Weights of a small GPT-style language model, trained from scratch on English Wikipedia.
Size: width 512, vocabulary 13329.
Architecture: LayerNorm before each block, no position embeddings, biases, tied embeddings, ALiBi.
Each number is 200 + 20 x the weight over its row's rms, rounded and kept within 0 to 999. Layers, rows and columns count from 0. The size before them is the row's rms in percent of the matrix's.

# up: layer 8 MLP up, 2048x512, rms 0.0366, rows 2003-2029, columns 128-255
# down: layer 8 MLP down (transposed), 2048x512, rms 0.0379, rows 2003-2029, columns 128-255
up2003,088,216,197,193,198,198,200,176,137,208,212,208,164,188,189,217,204,206,210,204,205,217,222,190,234,184,224,201,189,240,203,179,199,203,183,210,189,198,211,225,209,207,211,207,176,200,196,188,171,174,171,218,206,192,185,175,233,211,195,173,186,242,194,194,203,189,179,200,202,207,242,202,202,203,221,194,196,202,200,225,163,187,219,223,205,229,175,203,220,187,205,216,249,176,238,216,213,197,199,206,191,211,168,202,200,173,205,205,186,189,185,193,225,181,206,220,182,183,204,194,169,219,198,183,215,199,215,184,223
down2003,088,198,220,208,204,149,201,183,205,198,192,203,192,178,206,182,209,208,191,171,233,208,174,219,205,205,204,195,214,183,220,180,232,219,204,214,214,183,198,190,219,245,186,180,179,172,201,201,193,187,218,194,166,221,244,220,214,232,197,183,211,214,155,181,201,193,220,189,198,231,180,170,195,219,162,180,215,172,202,205,198,188,188,211,194,189,180,211,235,194,179,198,181,185,220,192,173,206,191,218,202,212,215,203,190,200,224,190,235,188,191,222,210,224,210,177,246,197,168,211,218,227,198,187,174,204,189,204,232
up2004,112,193,142,238,222,199,213,186,192,217,210,210,192,198,240,209,219,200,235,203,215,201,208,227,218,170,189,196,212,177,206,175,180,225,211,201,185,203,228,197,242,206,222,224,196,222,170,188,183,215,189,204,230,214,189,217,219,174,175,202,190,242,169,159,187,236,205,243,227,190,200,186,208,182,174,168,198,212,188,177,168,217,201,177,185,203,140,202,216,184,180,194,186,186,190,179,220,241,184,212,223,214,196,187,221,196,216,216,189,180,187,196,181,220,235,204,174,201,166,211,196,242,206,208,208,200,169,219,230
down2004,115,162,156,213,209,211,215,172,205,198,207,227,189,163,234,211,206,221,183,231,198,185,155,192,214,187,186,233,171,230,203,178,197,249,214,219,189,164,226,196,223,213,193,146,243,199,203,170,218,186,182,202,195,192,213,223,223,182,219,212,210,208,169,192,149,206,196,215,207,210,216,204,187,183,180,176,220,197,206,210,221,163,208,203,186,181,171,186,201,203,186,206,201,194,176,198,201,238,202,220,199,204,221,176,169,190,186,225,191,183,222,198,218,223,221,201,189,195,153,187,195,212,196,198,193,191,173,207,222
up2005,093,184,201,198,210,214,170,191,164,206,192,217,169,226,208,191,156,205,207,186,221,227,167,192,202,203,228,205,221,218,211,171,182,172,203,215,218,240,177,231,223,238,205,198,182,225,224,186,202,188,219,188,190,177,235,198,160,191,209,205,207,223,189,192,213,191,232,219,208,222,239,195,187,181,202,202,194,201,225,196,205,198,199,169,165,219,201,235,195,201,177,176,201,195,189,184,169,211,176,230,202,201,205,205,219,201,194,228,206,172,221,194,232,215,187,191,197,174,202,191,191,214,203,199,230,204,202,154,213
down2005,091,209,208,219,186,208,220,212,191,203,233,191,232,234,186,213,202,188,166,172,189,191,183,219,170,214,237,199,163,188,179,202,193,189,200,216,228,214,167,223,217,208,171,216,173,229,186,190,195,238,175,195,211,193,194,188,222,218,202,190,205,166,238,192,190,213,172,179,192,183,211,237,240,211,206,189,172,179,225,200,187,213,188,166,176,219,196,171,166,167,183,168,238,227,209,210,161,168,191,224,195,204,170,184,181,178,200,219,178,173,207,214,199,196,195,103,159,197,207,185,193,185,170,215,229,202,202,194,221
up2006,099,202,203,179,179,216,222,186,182,177,210,201,226,212,217,173,212,207,218,200,155,191,198,195,187,177,187,204,259,228,203,193,181,169,184,236,141,191,180,213,206,188,195,210,199,191,215,236,199,210,176,214,227,212,174,197,178,184,194,217,233,231,219,154,201,170,235,195,221,189,181,194,223,171,174,183,214,208,221,196,218,230,187,198,177,202,184,219,240,183,158,164,195,190,185,194,198,243,181,196,204,187,189,236,195,251,227,236,175,187,184,215,151,199,239,207,184,234,206,179,212,206,191,214,235,192,231,215,202
down2006,098,196,176,230,202,186,192,233,205,188,191,217,166,169,217,178,245,204,181,197,218,206,196,185,213,221,201,198,170,223,177,231,161,226,213,204,212,215,225,166,173,208,191,191,193,185,204,200,200,175,189,180,210,158,198,153,221,202,238,195,191,180,218,220,207,196,178,186,212,188,223,186,203,229,214,191,219,200,200,181,167,221,181,163,209,235,234,228,226,224,227,230,188,166,179,213,235,203,187,179,196,225,224,180,204,206,200,209,215,167,203,188,203,197,202,207,236,186,207,241,195,195,182,175,194,205,189,176,199
up2007,106,209,226,197,175,185,207,210,178,243,204,179,161,220,198,204,192,192,194,182,225,175,201,175,209,197,202,160,195,212,181,202,185,201,187,171,190,211,239,175,171,197,186,204,186,216,259,204,172,199,180,198,205,170,199,192,222,201,191,199,193,248,182,175,184,184,222,222,239,215,191,218,202,190,182,229,215,213,226,214,190,226,185,207,195,226,241,170,223,184,176,177,214,189,189,167,198,229,193,183,217,187,174,218,183,209,220,175,169,205,188,207,214,193,208,200,192,205,223,204,179,205,181,168,196,209,225,214,220
down2007,105,207,159,150,186,170,230,180,217,214,188,217,182,197,203,170,216,197,196,194,198,208,201,224,221,188,182,193,160,192,214,222,215,201,186,171,163,158,190,177,206,202,248,197,168,193,207,214,230,220,219,177,203,204,196,185,192,209,213,201,224,203,191,174,245,187,191,195,198,211,234,206,184,232,187,216,195,167,199,221,214,229,184,189,191,240,199,195,221,209,193,195,165,172,181,214,210,233,183,202,183,221,165,234,182,198,177,212,199,192,214,226,186,190,165,207,221,183,190,223,219,178,234,171,190,191,231,204,188
up2008,101,213,191,203,191,198,187,206,210,192,218,203,193,201,241,185,146,212,221,218,227,185,177,205,191,196,230,183,181,211,197,208,207,209,179,245,230,207,202,185,170,224,184,196,207,187,208,209,194,173,206,239,204,196,215,161,186,201,165,212,210,207,210,217,172,203,218,204,188,190,181,210,199,212,219,175,186,212,220,197,213,219,176,200,166,239,215,170,211,200,209,191,218,193,215,189,175,194,206,220,209,221,264,176,183,205,220,249,203,229,204,240,227,214,216,222,228,215,144,223,200,220,161,187,207,175,190,181,202
down2008,094,201,237,194,217,235,221,212,225,215,190,208,226,203,180,223,258,205,193,182,235,202,208,204,212,186,176,196,226,191,180,184,225,200,152,194,182,210,192,194,189,172,193,198,220,175,202,180,197,213,198,220,200,257,226,183,197,154,199,218,193,202,222,193,208,188,165,185,212,200,188,221,232,193,200,200,188,191,241,181,181,182,188,191,203,206,192,172,189,170,240,210,194,204,198,198,225,197,266,189,207,181,262,176,185,188,221,192,183,218,200,167,185,211,206,227,164,209,217,191,185,182,200,197,187,184,189,211,219
up2009,107,216,214,217,155,256,189,161,197,236,220,186,200,204,155,219,191,156,194,204,185,222,226,208,175,189,191,243,210,204,177,215,185,214,171,234,137,237,225,226,185,230,183,151,187,200,182,199,235,222,194,201,218,202,184,196,220,199,201,188,220,228,205,192,220,180,159,204,202,225,180,199,222,217,183,194,239,187,200,196,203,184,190,194,201,230,193,166,204,177,196,208,187,198,194,168,178,228,186,199,198,188,214,191,187,214,198,198,195,206,201,206,196,183,200,215,210,179,239,185,207,213,201,187,228,197,199,177,168
down2009,105,217,194,201,187,165,220,181,222,223,185,189,260,188,207,211,192,218,177,178,189,224,207,173,219,228,217,187,198,205,173,228,193,194,206,195,212,215,180,194,224,200,189,177,171,179,182,197,212,189,184,223,183,212,213,182,233,208,198,213,186,192,193,199,199,213,210,201,185,165,216,187,212,180,183,227,210,183,163,193,192,174,206,197,189,216,218,224,200,202,180,223,180,217,209,213,168,213,227,223,193,219,194,198,213,214,206,220,235,198,198,188,185,202,175,186,184,196,212,190,185,219,227,196,191,241,220,217,217
up2010,108,201,190,208,189,226,196,176,222,201,199,206,203,201,212,213,201,205,182,211,202,183,218,191,188,209,214,196,209,186,204,219,170,196,234,202,170,219,185,218,212,220,197,175,156,198,208,186,171,177,233,186,213,196,213,218,164,197,165,213,193,236,204,186,199,205,174,196,236,195,201,217,218,212,183,193,202,213,222,245,182,206,169,235,203,204,216,207,201,190,187,204,211,204,163,187,180,206,183,187,171,204,193,179,173,210,210,206,204,165,213,214,215,206,192,174,244,245,205,197,177,244,208,158,198,168,194,188,197
down2010,112,193,204,225,247,193,200,223,194,215,202,230,241,197,168,165,173,216,206,212,224,200,191,172,217,181,220,212,211,179,177,190,188,207,224,197,218,218,194,198,231,217,168,224,183,225,192,158,169,219,216,234,191,175,218,237,144,189,188,229,202,224,174,190,203,166,189,217,190,213,207,220,199,209,184,158,207,195,210,280,173,203,176,223,203,166,232,176,224,189,216,183,213,140,183,212,197,207,197,186,220,204,202,197,180,196,163,204,212,229,194,186,181,177,221,195,212,163,238,195,218,208,151,188,186,207,211,180,212
up2011,102,204,179,195,196,217,212,200,203,216,205,218,194,195,209,213,185,147,251,203,206,219,204,191,199,202,189,163,236,192,206,199,217,213,210,242,181,195,228,163,190,209,193,215,187,222,235,194,217,190,175,175,212,212,198,245,188,198,217,197,192,186,200,207,198,245,204,194,189,202,214,228,202,196,169,236,204,230,186,188,187,232,157,198,212,191,225,182,257,177,185,234,191,198,207,170,231,196,161,205,210,197,191,222,200,231,200,181,190,198,188,196,192,226,226,201,198,247,169,177,240,220,209,198,232,205,179,195,216
down2011,102,233,186,198,224,175,197,203,187,218,190,194,199,188,198,225,240,166,218,221,221,216,196,232,180,193,221,223,205,186,213,161,197,179,193,219,231,208,204,205,209,224,200,238,212,192,209,187,211,224,189,156,201,214,218,182,180,191,220,214,213,197,189,193,228,225,206,230,177,205,190,220,210,202,186,183,206,196,165,198,212,218,183,175,222,183,207,192,204,217,235,178,165,199,184,208,227,180,197,220,207,221,204,200,196,150,198,191,239,178,219,189,226,168,171,195,195,210,221,209,179,194,207,211,197,178,228,163,161
up2012,099,251,175,212,186,179,210,197,181,168,246,198,183,214,206,179,202,176,180,213,182,226,220,182,214,220,184,225,229,198,192,242,214,170,226,210,203,229,244,192,190,251,213,203,199,198,186,243,232,174,216,241,204,193,193,182,220,202,195,206,181,216,178,206,197,187,155,216,175,213,190,187,248,192,172,185,167,187,206,230,153,189,211,215,196,219,198,215,180,214,211,205,198,220,208,199,175,188,178,196,177,237,202,182,201,205,194,184,198,203,219,220,174,195,200,197,200,180,202,220,197,248,210,202,231,216,178,174,187
down2012,100,193,221,226,220,188,179,177,163,167,200,193,201,150,198,157,181,213,212,204,199,183,219,196,188,192,193,204,165,207,215,197,209,224,227,197,230,170,186,198,224,193,207,187,213,177,207,210,191,218,209,225,176,159,193,194,206,191,198,212,214,162,216,201,177,230,187,181,186,203,182,186,195,231,220,211,219,192,194,194,203,231,207,175,203,197,173,255,141,175,221,208,187,186,196,228,188,205,189,199,216,202,204,191,204,200,208,210,195,182,186,194,176,193,194,175,189,200,197,190,207,193,239,166,212,203,196,229,170
up2013,114,178,197,219,192,231,196,173,201,225,223,208,236,197,201,236,169,205,204,187,195,202,162,209,169,205,230,219,242,207,207,240,207,198,212,206,166,217,181,189,180,192,169,189,202,236,203,193,190,207,207,184,181,223,167,217,210,171,152,211,199,176,240,234,196,216,200,207,231,200,194,225,194,192,197,182,218,209,220,201,187,196,200,185,200,261,176,169,186,190,209,215,201,203,209,183,187,207,170,199,212,170,224,219,210,199,214,225,132,194,200,183,197,219,202,212,192,194,204,171,192,192,187,189,201,231,242,188,182
down2013,116,225,194,194,183,227,251,183,159,211,191,228,196,194,234,222,185,248,243,198,171,199,171,203,193,207,203,204,225,210,196,209,199,185,200,190,207,227,193,179,185,180,183,203,192,195,187,204,183,208,189,187,184,184,198,177,195,199,173,230,229,198,221,217,175,209,188,198,214,187,190,189,210,179,194,207,191,212,225,197,195,186,201,208,157,234,191,178,218,214,217,180,203,197,219,214,216,219,219,229,232,204,211,206,186,188,247,204,178,189,186,203,205,192,169,221,200,191,220,173,182,201,193,164,206,211,243,202,165
up2014,104,180,164,204,187,242,148,204,217,211,218,181,181,200,227,238,189,225,213,216,171,211,198,231,190,222,173,202,227,230,204,178,202,208,179,247,164,199,153,240,208,202,215,190,202,195,217,217,196,190,194,219,231,221,194,243,206,221,202,222,205,165,170,201,191,246,181,186,207,190,180,214,209,194,204,209,144,199,208,196,191,220,195,188,215,191,228,184,238,206,210,209,200,201,185,224,221,232,168,193,160,223,202,206,217,215,194,224,206,178,169,203,174,203,220,184,204,202,159,147,207,207,212,214,219,210,186,145,248
down2014,102,205,214,181,211,198,228,202,234,176,218,202,174,209,204,194,212,178,210,196,232,229,183,212,189,199,210,205,205,201,193,218,207,191,228,196,181,175,248,213,193,197,191,176,230,178,225,202,223,173,170,191,152,190,232,196,206,169,160,187,227,186,207,174,151,213,203,232,222,204,194,187,169,226,188,212,215,221,217,216,225,230,231,195,198,203,243,223,176,215,205,209,216,187,209,171,184,162,203,208,223,172,233,221,194,208,228,160,193,214,185,192,175,214,162,199,186,213,197,206,195,181,195,179,217,187,171,241,196
up2015,081,227,194,192,210,206,188,170,209,199,218,166,213,215,214,209,209,194,220,219,190,202,221,212,147,168,199,215,233,193,212,219,186,187,225,205,208,235,191,212,262,227,192,125,189,220,207,183,188,183,225,211,224,218,205,164,190,217,243,173,222,224,217,191,211,223,190,188,188,217,185,213,218,192,207,232,204,212,193,239,220,179,195,222,227,220,192,187,184,175,206,169,201,211,215,195,202,222,150,200,196,212,169,217,183,217,146,237,206,202,200,181,239,212,203,166,195,197,208,203,222,198,205,211,210,187,191,212,214
down2015,075,136,213,209,240,211,221,195,206,196,230,205,177,186,176,170,196,197,208,242,239,205,179,174,203,180,168,192,159,213,205,210,252,205,212,187,193,182,201,194,183,171,188,244,212,189,214,182,161,216,170,197,188,195,212,201,193,196,172,226,214,172,242,206,208,170,179,200,179,214,208,192,248,200,192,206,214,164,202,171,192,222,208,173,242,190,206,189,191,175,193,204,229,172,184,213,189,169,222,205,205,202,200,196,201,199,205,206,192,180,210,192,165,221,166,220,221,193,201,200,227,189,188,176,169,219,208,196,212
up2016,102,217,188,181,191,220,221,221,246,214,214,228,215,197,190,211,242,217,219,200,224,227,215,195,213,201,178,188,179,206,196,197,241,219,208,221,201,214,184,210,220,210,233,218,200,207,190,206,177,172,164,232,199,205,185,169,190,185,169,169,217,252,190,164,170,203,171,195,191,202,187,202,157,207,160,182,205,222,197,204,223,176,219,198,196,194,162,178,215,209,196,172,220,179,224,177,218,168,208,185,201,189,226,184,219,176,205,211,194,196,220,235,185,219,213,201,197,196,206,213,201,208,201,189,202,217,210,187,226
down2016,100,191,210,164,209,220,196,204,216,171,200,210,191,189,190,199,189,210,203,236,215,200,226,215,194,184,209,209,198,209,179,180,221,192,168,212,193,199,173,185,214,215,193,183,178,179,208,191,205,191,185,247,217,203,207,203,191,189,174,182,228,193,218,198,155,181,194,230,231,194,167,174,183,190,232,208,255,198,217,194,216,219,236,183,207,195,213,219,201,204,194,193,199,199,184,191,194,193,220,220,191,228,215,208,171,212,179,222,193,172,208,175,187,185,214,178,213,184,262,197,209,185,193,196,207,172,192,231,192
up2017,084,200,199,194,199,191,233,189,180,165,244,192,199,194,179,216,200,201,185,186,185,200,172,217,201,161,161,237,200,219,196,205,205,203,194,186,209,215,182,192,189,185,214,149,162,216,200,207,191,226,174,186,206,199,223,198,229,202,212,200,190,203,212,199,184,222,163,179,202,151,225,199,191,194,189,197,190,233,208,188,191,185,200,215,212,210,209,199,207,201,192,198,254,254,211,220,217,238,201,207,177,197,181,178,196,216,196,237,193,180,192,188,211,206,221,218,205,184,215,189,208,205,190,216,235,213,166,216,217
down2017,081,229,215,226,209,158,185,187,227,212,177,205,204,198,211,177,159,194,186,195,176,172,217,200,230,251,222,183,174,202,233,206,181,208,193,183,201,200,216,228,218,219,203,230,200,180,183,147,190,166,189,210,202,195,206,211,169,216,211,190,196,179,226,200,208,184,184,208,187,222,165,212,215,204,189,206,219,159,189,199,215,207,207,183,206,185,163,191,225,217,212,194,164,197,201,186,173,170,189,183,199,180,237,229,178,179,191,225,177,218,203,201,210,217,219,183,196,212,182,185,195,227,250,214,208,194,202,171,189
up2018,105,187,181,174,225,204,187,213,153,201,205,203,180,208,220,219,196,146,214,186,205,179,190,196,215,160,208,199,201,193,182,224,188,208,193,194,214,172,196,237,201,217,225,201,186,200,242,213,217,210,192,227,212,223,175,181,207,187,212,196,176,199,162,161,190,228,188,214,203,212,199,217,211,219,196,238,176,212,233,207,212,210,201,161,196,188,199,187,226,197,180,221,185,199,208,230,199,177,205,223,212,219,162,199,195,185,181,196,229,202,210,214,229,186,223,199,221,232,193,221,178,201,198,170,214,198,215,186,202
down2018,103,234,231,182,205,221,183,193,215,200,164,205,227,207,181,191,186,208,150,199,179,221,225,197,188,205,199,181,192,212,217,188,182,177,169,222,203,177,165,200,217,195,198,210,211,195,227,186,211,204,206,191,225,231,236,203,179,206,193,220,179,200,229,166,197,202,203,171,225,217,223,195,192,171,163,243,199,184,176,155,178,173,209,194,206,190,179,195,181,192,205,214,177,192,194,181,222,203,181,184,192,210,240,208,185,224,183,190,177,202,175,183,201,173,187,178,175,189,221,196,232,208,192,233,189,218,180,236,208
up2019,096,214,226,217,204,207,200,166,195,214,195,216,183,186,197,226,206,200,202,212,207,179,184,197,199,175,211,222,199,190,184,225,173,190,195,188,209,210,194,172,169,170,190,240,200,205,207,235,180,183,175,215,220,217,193,197,218,182,174,189,191,208,199,173,192,224,193,233,217,215,194,206,223,216,209,198,170,198,211,188,207,232,255,173,200,235,203,212,217,214,191,173,190,222,232,217,222,224,179,192,210,179,245,218,205,191,198,186,208,178,213,201,197,211,182,219,195,208,211,206,205,200,190,215,220,176,216,199,192
down2019,093,193,168,214,229,228,221,183,244,204,185,181,191,191,211,188,176,192,169,181,208,182,204,215,205,191,206,181,203,177,209,179,215,224,189,211,237,144,205,180,186,243,177,179,198,190,198,200,182,206,178,191,196,192,197,182,187,207,189,228,196,235,186,190,194,204,210,198,204,187,210,172,213,215,146,212,222,189,215,180,221,253,200,196,250,208,207,195,212,193,226,224,211,202,201,157,216,225,159,155,210,187,227,200,202,204,176,196,194,233,212,180,230,205,182,187,194,212,199,213,234,206,164,186,191,196,191,211,196
up2020,101,178,178,205,174,195,204,205,201,201,215,222,200,229,189,208,194,212,186,207,183,171,194,202,204,183,212,226,184,228,213,186,187,197,188,195,189,191,206,187,176,212,217,169,207,250,192,192,185,186,176,222,212,185,178,211,172,188,188,205,220,213,222,168,217,202,202,207,223,182,225,203,196,228,189,169,191,232,203,192,191,206,190,158,185,202,201,214,161,224,203,169,183,207,179,233,191,231,189,256,213,206,178,184,232,218,215,184,180,174,221,212,172,204,190,217,195,195,234,160,213,225,189,228,197,174,241,210,188
down2020,101,192,171,210,219,232,225,184,181,203,209,203,195,215,210,183,202,166,236,203,226,214,215,204,210,215,187,174,209,194,214,182,202,182,213,198,253,214,225,203,213,199,212,177,164,217,194,223,202,183,176,222,208,201,155,173,221,189,181,203,211,228,195,211,216,172,145,194,216,187,202,176,233,236,198,199,215,208,201,257,230,192,210,229,185,189,212,183,191,216,188,197,182,250,216,195,208,209,229,201,217,208,190,183,173,161,182,191,198,212,210,197,183,231,174,169,198,229,190,208,219,199,177,191,201,203,200,218,191
up2021,099,187,185,184,163,215,200,202,207,221,184,194,180,198,183,202,199,196,216,188,210,202,199,202,195,196,195,247,208,193,191,186,222,202,213,192,203,198,176,220,230,217,217,170,197,231,193,177,173,207,198,191,208,226,217,197,209,168,150,224,204,205,197,191,180,204,194,200,197,198,218,211,207,204,164,217,216,215,187,193,189,175,191,213,226,215,202,196,207,212,158,190,214,190,209,182,161,223,199,155,192,193,170,149,208,189,221,203,214,194,224,223,204,212,219,217,234,211,169,211,203,214,182,204,209,162,218,202,206
down2021,096,214,189,236,205,203,199,193,210,232,182,232,209,175,197,173,208,208,183,215,206,192,180,196,166,207,213,196,199,204,165,207,181,177,185,172,208,205,179,207,205,177,203,184,213,212,216,161,203,177,194,205,152,206,182,219,202,195,185,232,184,169,176,205,170,204,187,229,214,202,238,193,137,220,241,219,194,233,223,199,209,221,192,219,211,228,214,187,224,209,255,233,218,180,194,207,198,186,179,199,227,191,198,199,215,216,203,206,186,205,194,200,194,217,165,184,183,186,188,194,164,196,197,204,176,230,170,193,210
up2022,091,239,205,208,201,223,198,188,219,200,190,215,193,193,194,229,211,178,195,182,216,192,172,187,177,230,197,221,228,199,209,208,200,207,182,172,202,208,242,213,194,205,186,177,213,190,214,192,197,172,200,185,225,205,198,185,208,183,220,208,183,216,195,187,212,179,183,213,135,201,178,188,226,207,189,227,148,200,186,186,218,208,179,201,192,193,204,199,213,220,227,184,198,219,188,221,219,189,172,190,165,223,176,202,226,208,205,205,175,188,232,199,212,231,181,165,191,208,210,196,197,205,212,207,206,192,191,178,244
down2022,087,196,170,206,216,200,194,221,225,252,230,183,156,222,212,178,205,173,218,211,205,213,199,174,212,179,178,175,207,238,195,200,218,202,228,176,193,201,203,179,189,210,181,198,190,216,184,232,173,180,218,215,178,193,195,213,174,183,177,226,209,177,178,212,193,192,191,221,220,182,212,206,230,207,164,196,213,214,195,179,219,215,167,182,189,206,198,219,197,200,193,168,190,217,197,207,189,205,199,180,209,189,174,168,175,225,220,166,257,187,155,202,209,206,179,189,206,229,156,212,224,169,221,236,206,214,186,191,185
up2023,100,219,173,223,196,216,188,192,194,203,199,224,157,225,222,191,197,207,174,162,222,203,201,179,196,229,228,187,175,202,199,191,207,197,220,187,193,246,175,191,217,187,195,198,205,231,234,168,171,163,156,213,201,215,203,214,195,196,188,211,220,215,251,185,186,216,188,214,212,198,209,210,196,202,189,217,224,199,190,226,217,199,238,202,200,239,240,217,225,181,190,198,211,204,262,189,173,203,177,200,191,198,200,176,208,158,212,222,186,196,203,190,209,227,213,176,237,213,229,208,190,197,210,152,212,185,175,188,219
down2023,106,189,203,172,226,169,195,233,199,199,197,183,197,229,205,191,232,229,191,177,190,201,219,200,258,173,221,178,213,209,178,186,201,204,246,188,192,215,189,220,205,232,183,218,187,195,197,201,200,197,206,211,181,208,157,178,175,207,203,247,206,180,203,214,188,200,171,206,207,207,191,195,200,191,168,184,198,206,197,207,255,174,232,205,196,230,193,195,178,237,209,203,199,219,207,172,192,180,173,251,192,182,210,208,211,172,191,196,214,214,179,180,191,208,202,207,196,219,211,201,173,184,184,263,248,211,221,228,219
up2024,098,176,192,197,201,183,195,184,214,202,223,226,191,201,204,196,206,143,161,178,196,179,200,188,193,192,226,215,206,190,199,185,183,205,146,191,205,194,178,223,173,184,203,219,190,235,217,192,201,197,246,213,231,217,224,201,222,189,185,200,196,198,234,176,156,205,170,236,194,197,181,192,206,206,169,198,187,189,218,196,210,184,174,231,198,193,222,156,198,146,197,210,162,181,223,174,199,191,167,196,217,208,118,171,237,209,157,226,203,205,204,192,215,215,203,230,218,202,193,205,180,214,212,207,196,244,190,213,215
down2024,097,198,201,210,183,228,206,203,201,172,199,219,205,221,195,231,207,216,186,196,215,227,217,190,222,205,204,208,199,174,237,194,207,199,161,194,210,194,152,170,190,176,207,212,181,212,205,198,204,209,215,207,158,210,211,200,240,198,183,155,171,174,196,227,189,248,166,182,202,202,219,192,150,219,204,185,215,210,216,217,200,187,188,180,217,197,203,209,218,209,234,209,220,223,202,214,210,226,224,221,192,229,227,219,199,222,190,203,204,188,189,164,193,182,222,229,186,155,199,203,228,189,190,181,170,219,217,165,181
up2025,106,226,184,203,221,180,192,194,196,201,198,159,199,213,185,207,227,182,217,199,198,200,210,157,187,183,202,222,199,202,195,227,228,207,175,248,208,228,195,189,172,204,230,211,225,224,234,213,194,186,193,186,192,212,195,212,181,224,187,183,198,197,189,193,173,187,200,215,201,209,178,233,194,199,227,191,227,234,183,250,200,213,194,162,213,207,207,222,223,185,205,191,202,209,224,206,181,197,209,200,225,179,204,195,236,210,251,188,212,172,193,190,198,203,226,203,220,194,160,223,197,210,183,193,214,167,212,194,190
down2025,105,222,218,196,224,184,189,193,191,181,199,197,229,215,194,202,200,216,210,181,209,190,205,172,181,207,185,210,214,226,180,187,185,181,196,215,216,217,187,223,180,231,217,189,199,192,217,203,225,208,168,201,212,188,194,180,220,207,179,180,170,223,203,214,217,214,180,224,202,191,203,203,210,181,194,194,164,176,174,198,215,188,200,189,175,230,196,213,191,167,246,206,184,173,186,207,241,200,192,225,194,221,179,184,220,221,234,216,183,215,209,232,181,202,173,180,211,224,225,231,131,207,201,168,201,217,206,174,172
up2026,101,240,208,181,174,242,223,194,181,195,201,225,188,216,174,223,193,191,208,191,175,237,207,234,189,182,178,184,202,208,171,207,178,189,208,210,205,234,207,185,202,194,175,217,165,206,192,207,200,206,198,207,242,185,236,195,188,212,218,213,203,219,195,190,174,187,171,194,186,193,194,195,204,180,204,234,188,213,243,225,172,229,198,193,194,229,227,184,215,194,163,180,181,192,207,217,182,167,177,196,227,199,183,208,219,216,212,217,199,175,189,185,221,202,205,199,192,202,240,202,197,207,233,198,215,223,196,189,203
down2026,105,163,188,184,197,178,173,216,218,188,195,199,219,166,207,204,202,214,209,216,226,179,187,163,201,228,181,222,190,179,183,188,232,210,191,174,204,185,264,221,203,214,183,212,224,245,205,204,161,184,181,199,184,255,177,204,192,200,182,180,198,216,217,173,235,200,231,199,165,179,186,195,199,220,212,189,211,212,178,197,205,190,194,186,220,187,190,208,208,225,242,171,229,181,160,246,202,221,227,206,212,165,204,205,190,162,207,168,189,204,223,201,190,188,233,190,213,220,198,195,212,231,237,220,223,165,211,225,198
up2027,104,189,225,177,213,181,183,213,201,221,205,230,202,234,227,171,199,211,214,192,236,167,171,169,191,192,257,208,192,193,213,221,226,194,183,195,187,180,203,182,193,180,198,198,165,207,218,180,234,228,188,216,196,178,233,187,169,229,178,187,201,196,221,179,156,183,177,190,224,182,218,224,184,191,195,241,208,213,202,177,180,240,208,201,187,238,203,206,207,165,195,210,202,172,194,214,166,211,214,239,205,192,234,231,244,223,211,210,189,198,195,224,192,202,227,186,222,205,231,204,228,201,200,209,203,195,171,195,197
down2027,099,200,196,161,144,184,186,184,185,181,230,223,177,184,209,226,214,160,210,198,180,205,201,210,210,200,183,200,201,231,179,232,228,240,201,204,180,179,184,195,189,187,180,205,217,177,192,218,199,189,202,172,181,200,198,167,205,170,229,225,174,183,198,154,189,173,222,225,200,201,205,206,200,204,182,176,211,194,203,207,225,181,199,180,120,170,223,227,199,190,189,202,221,200,206,180,207,197,208,211,202,201,210,186,176,217,176,228,236,182,191,225,219,247,163,210,204,216,202,224,210,185,173,175,223,199,203,212,205
up2028,109,172,195,193,200,206,206,215,198,187,244,219,167,225,185,199,221,159,202,199,204,188,192,213,170,221,149,215,211,207,211,209,223,200,213,230,173,195,176,207,216,186,226,222,202,201,209,189,200,212,176,165,214,184,196,185,174,216,206,180,192,205,206,171,185,172,202,203,204,165,215,220,210,192,173,203,181,199,181,183,229,197,161,166,184,187,182,165,162,184,210,173,208,189,205,162,171,206,218,231,202,230,168,150,215,211,199,200,202,217,222,234,229,240,208,201,212,212,223,207,175,229,200,196,191,191,219,206,214
down2028,109,231,184,214,221,184,217,188,209,237,202,211,229,203,208,198,196,204,196,224,171,188,182,172,196,162,245,223,227,197,211,215,225,195,181,201,202,189,191,206,207,218,224,211,229,218,221,231,196,210,193,204,173,202,212,186,189,164,200,216,200,176,214,173,208,200,195,207,192,204,238,181,162,218,194,190,215,206,193,168,198,208,194,225,206,211,184,227,217,177,194,237,210,215,213,187,238,171,244,199,197,204,240,226,231,219,176,231,196,230,243,155,241,166,224,194,165,187,214,174,207,163,214,219,202,200,180,191,181
up2029,101,172,195,204,199,197,204,227,196,200,183,269,193,246,183,177,179,213,211,181,213,187,171,168,211,187,231,226,213,230,196,211,219,195,175,192,158,177,178,189,243,176,209,211,187,221,233,198,197,203,211,218,223,205,183,195,195,200,208,199,204,236,188,200,227,165,205,232,230,214,174,169,164,211,176,199,208,204,201,196,179,219,202,184,148,203,193,180,195,217,223,227,232,211,170,212,195,241,179,201,198,215,174,206,212,224,193,221,216,188,187,202,175,188,199,191,186,180,167,213,183,200,202,177,205,215,202,197,203
down2029,099,187,232,197,221,211,184,186,224,195,191,181,217,198,217,181,202,171,164,196,200,215,240,231,204,255,206,219,256,188,189,215,187,194,181,218,216,207,206,208,193,203,148,171,223,206,204,185,236,210,182,221,191,213,197,137,177,185,224,208,209,186,162,214,201,209,214,186,162,200,201,244,243,218,185,187,190,180,203,181,187,230,215,225,184,222,200,170,192,201,186,175,217,191,224,195,213,175,185,198,180,181,232,218,208,198,198,229,167,196,161,172,201,202,222,220,203,230,219,196,185,188,196,227,179,224,254,195,199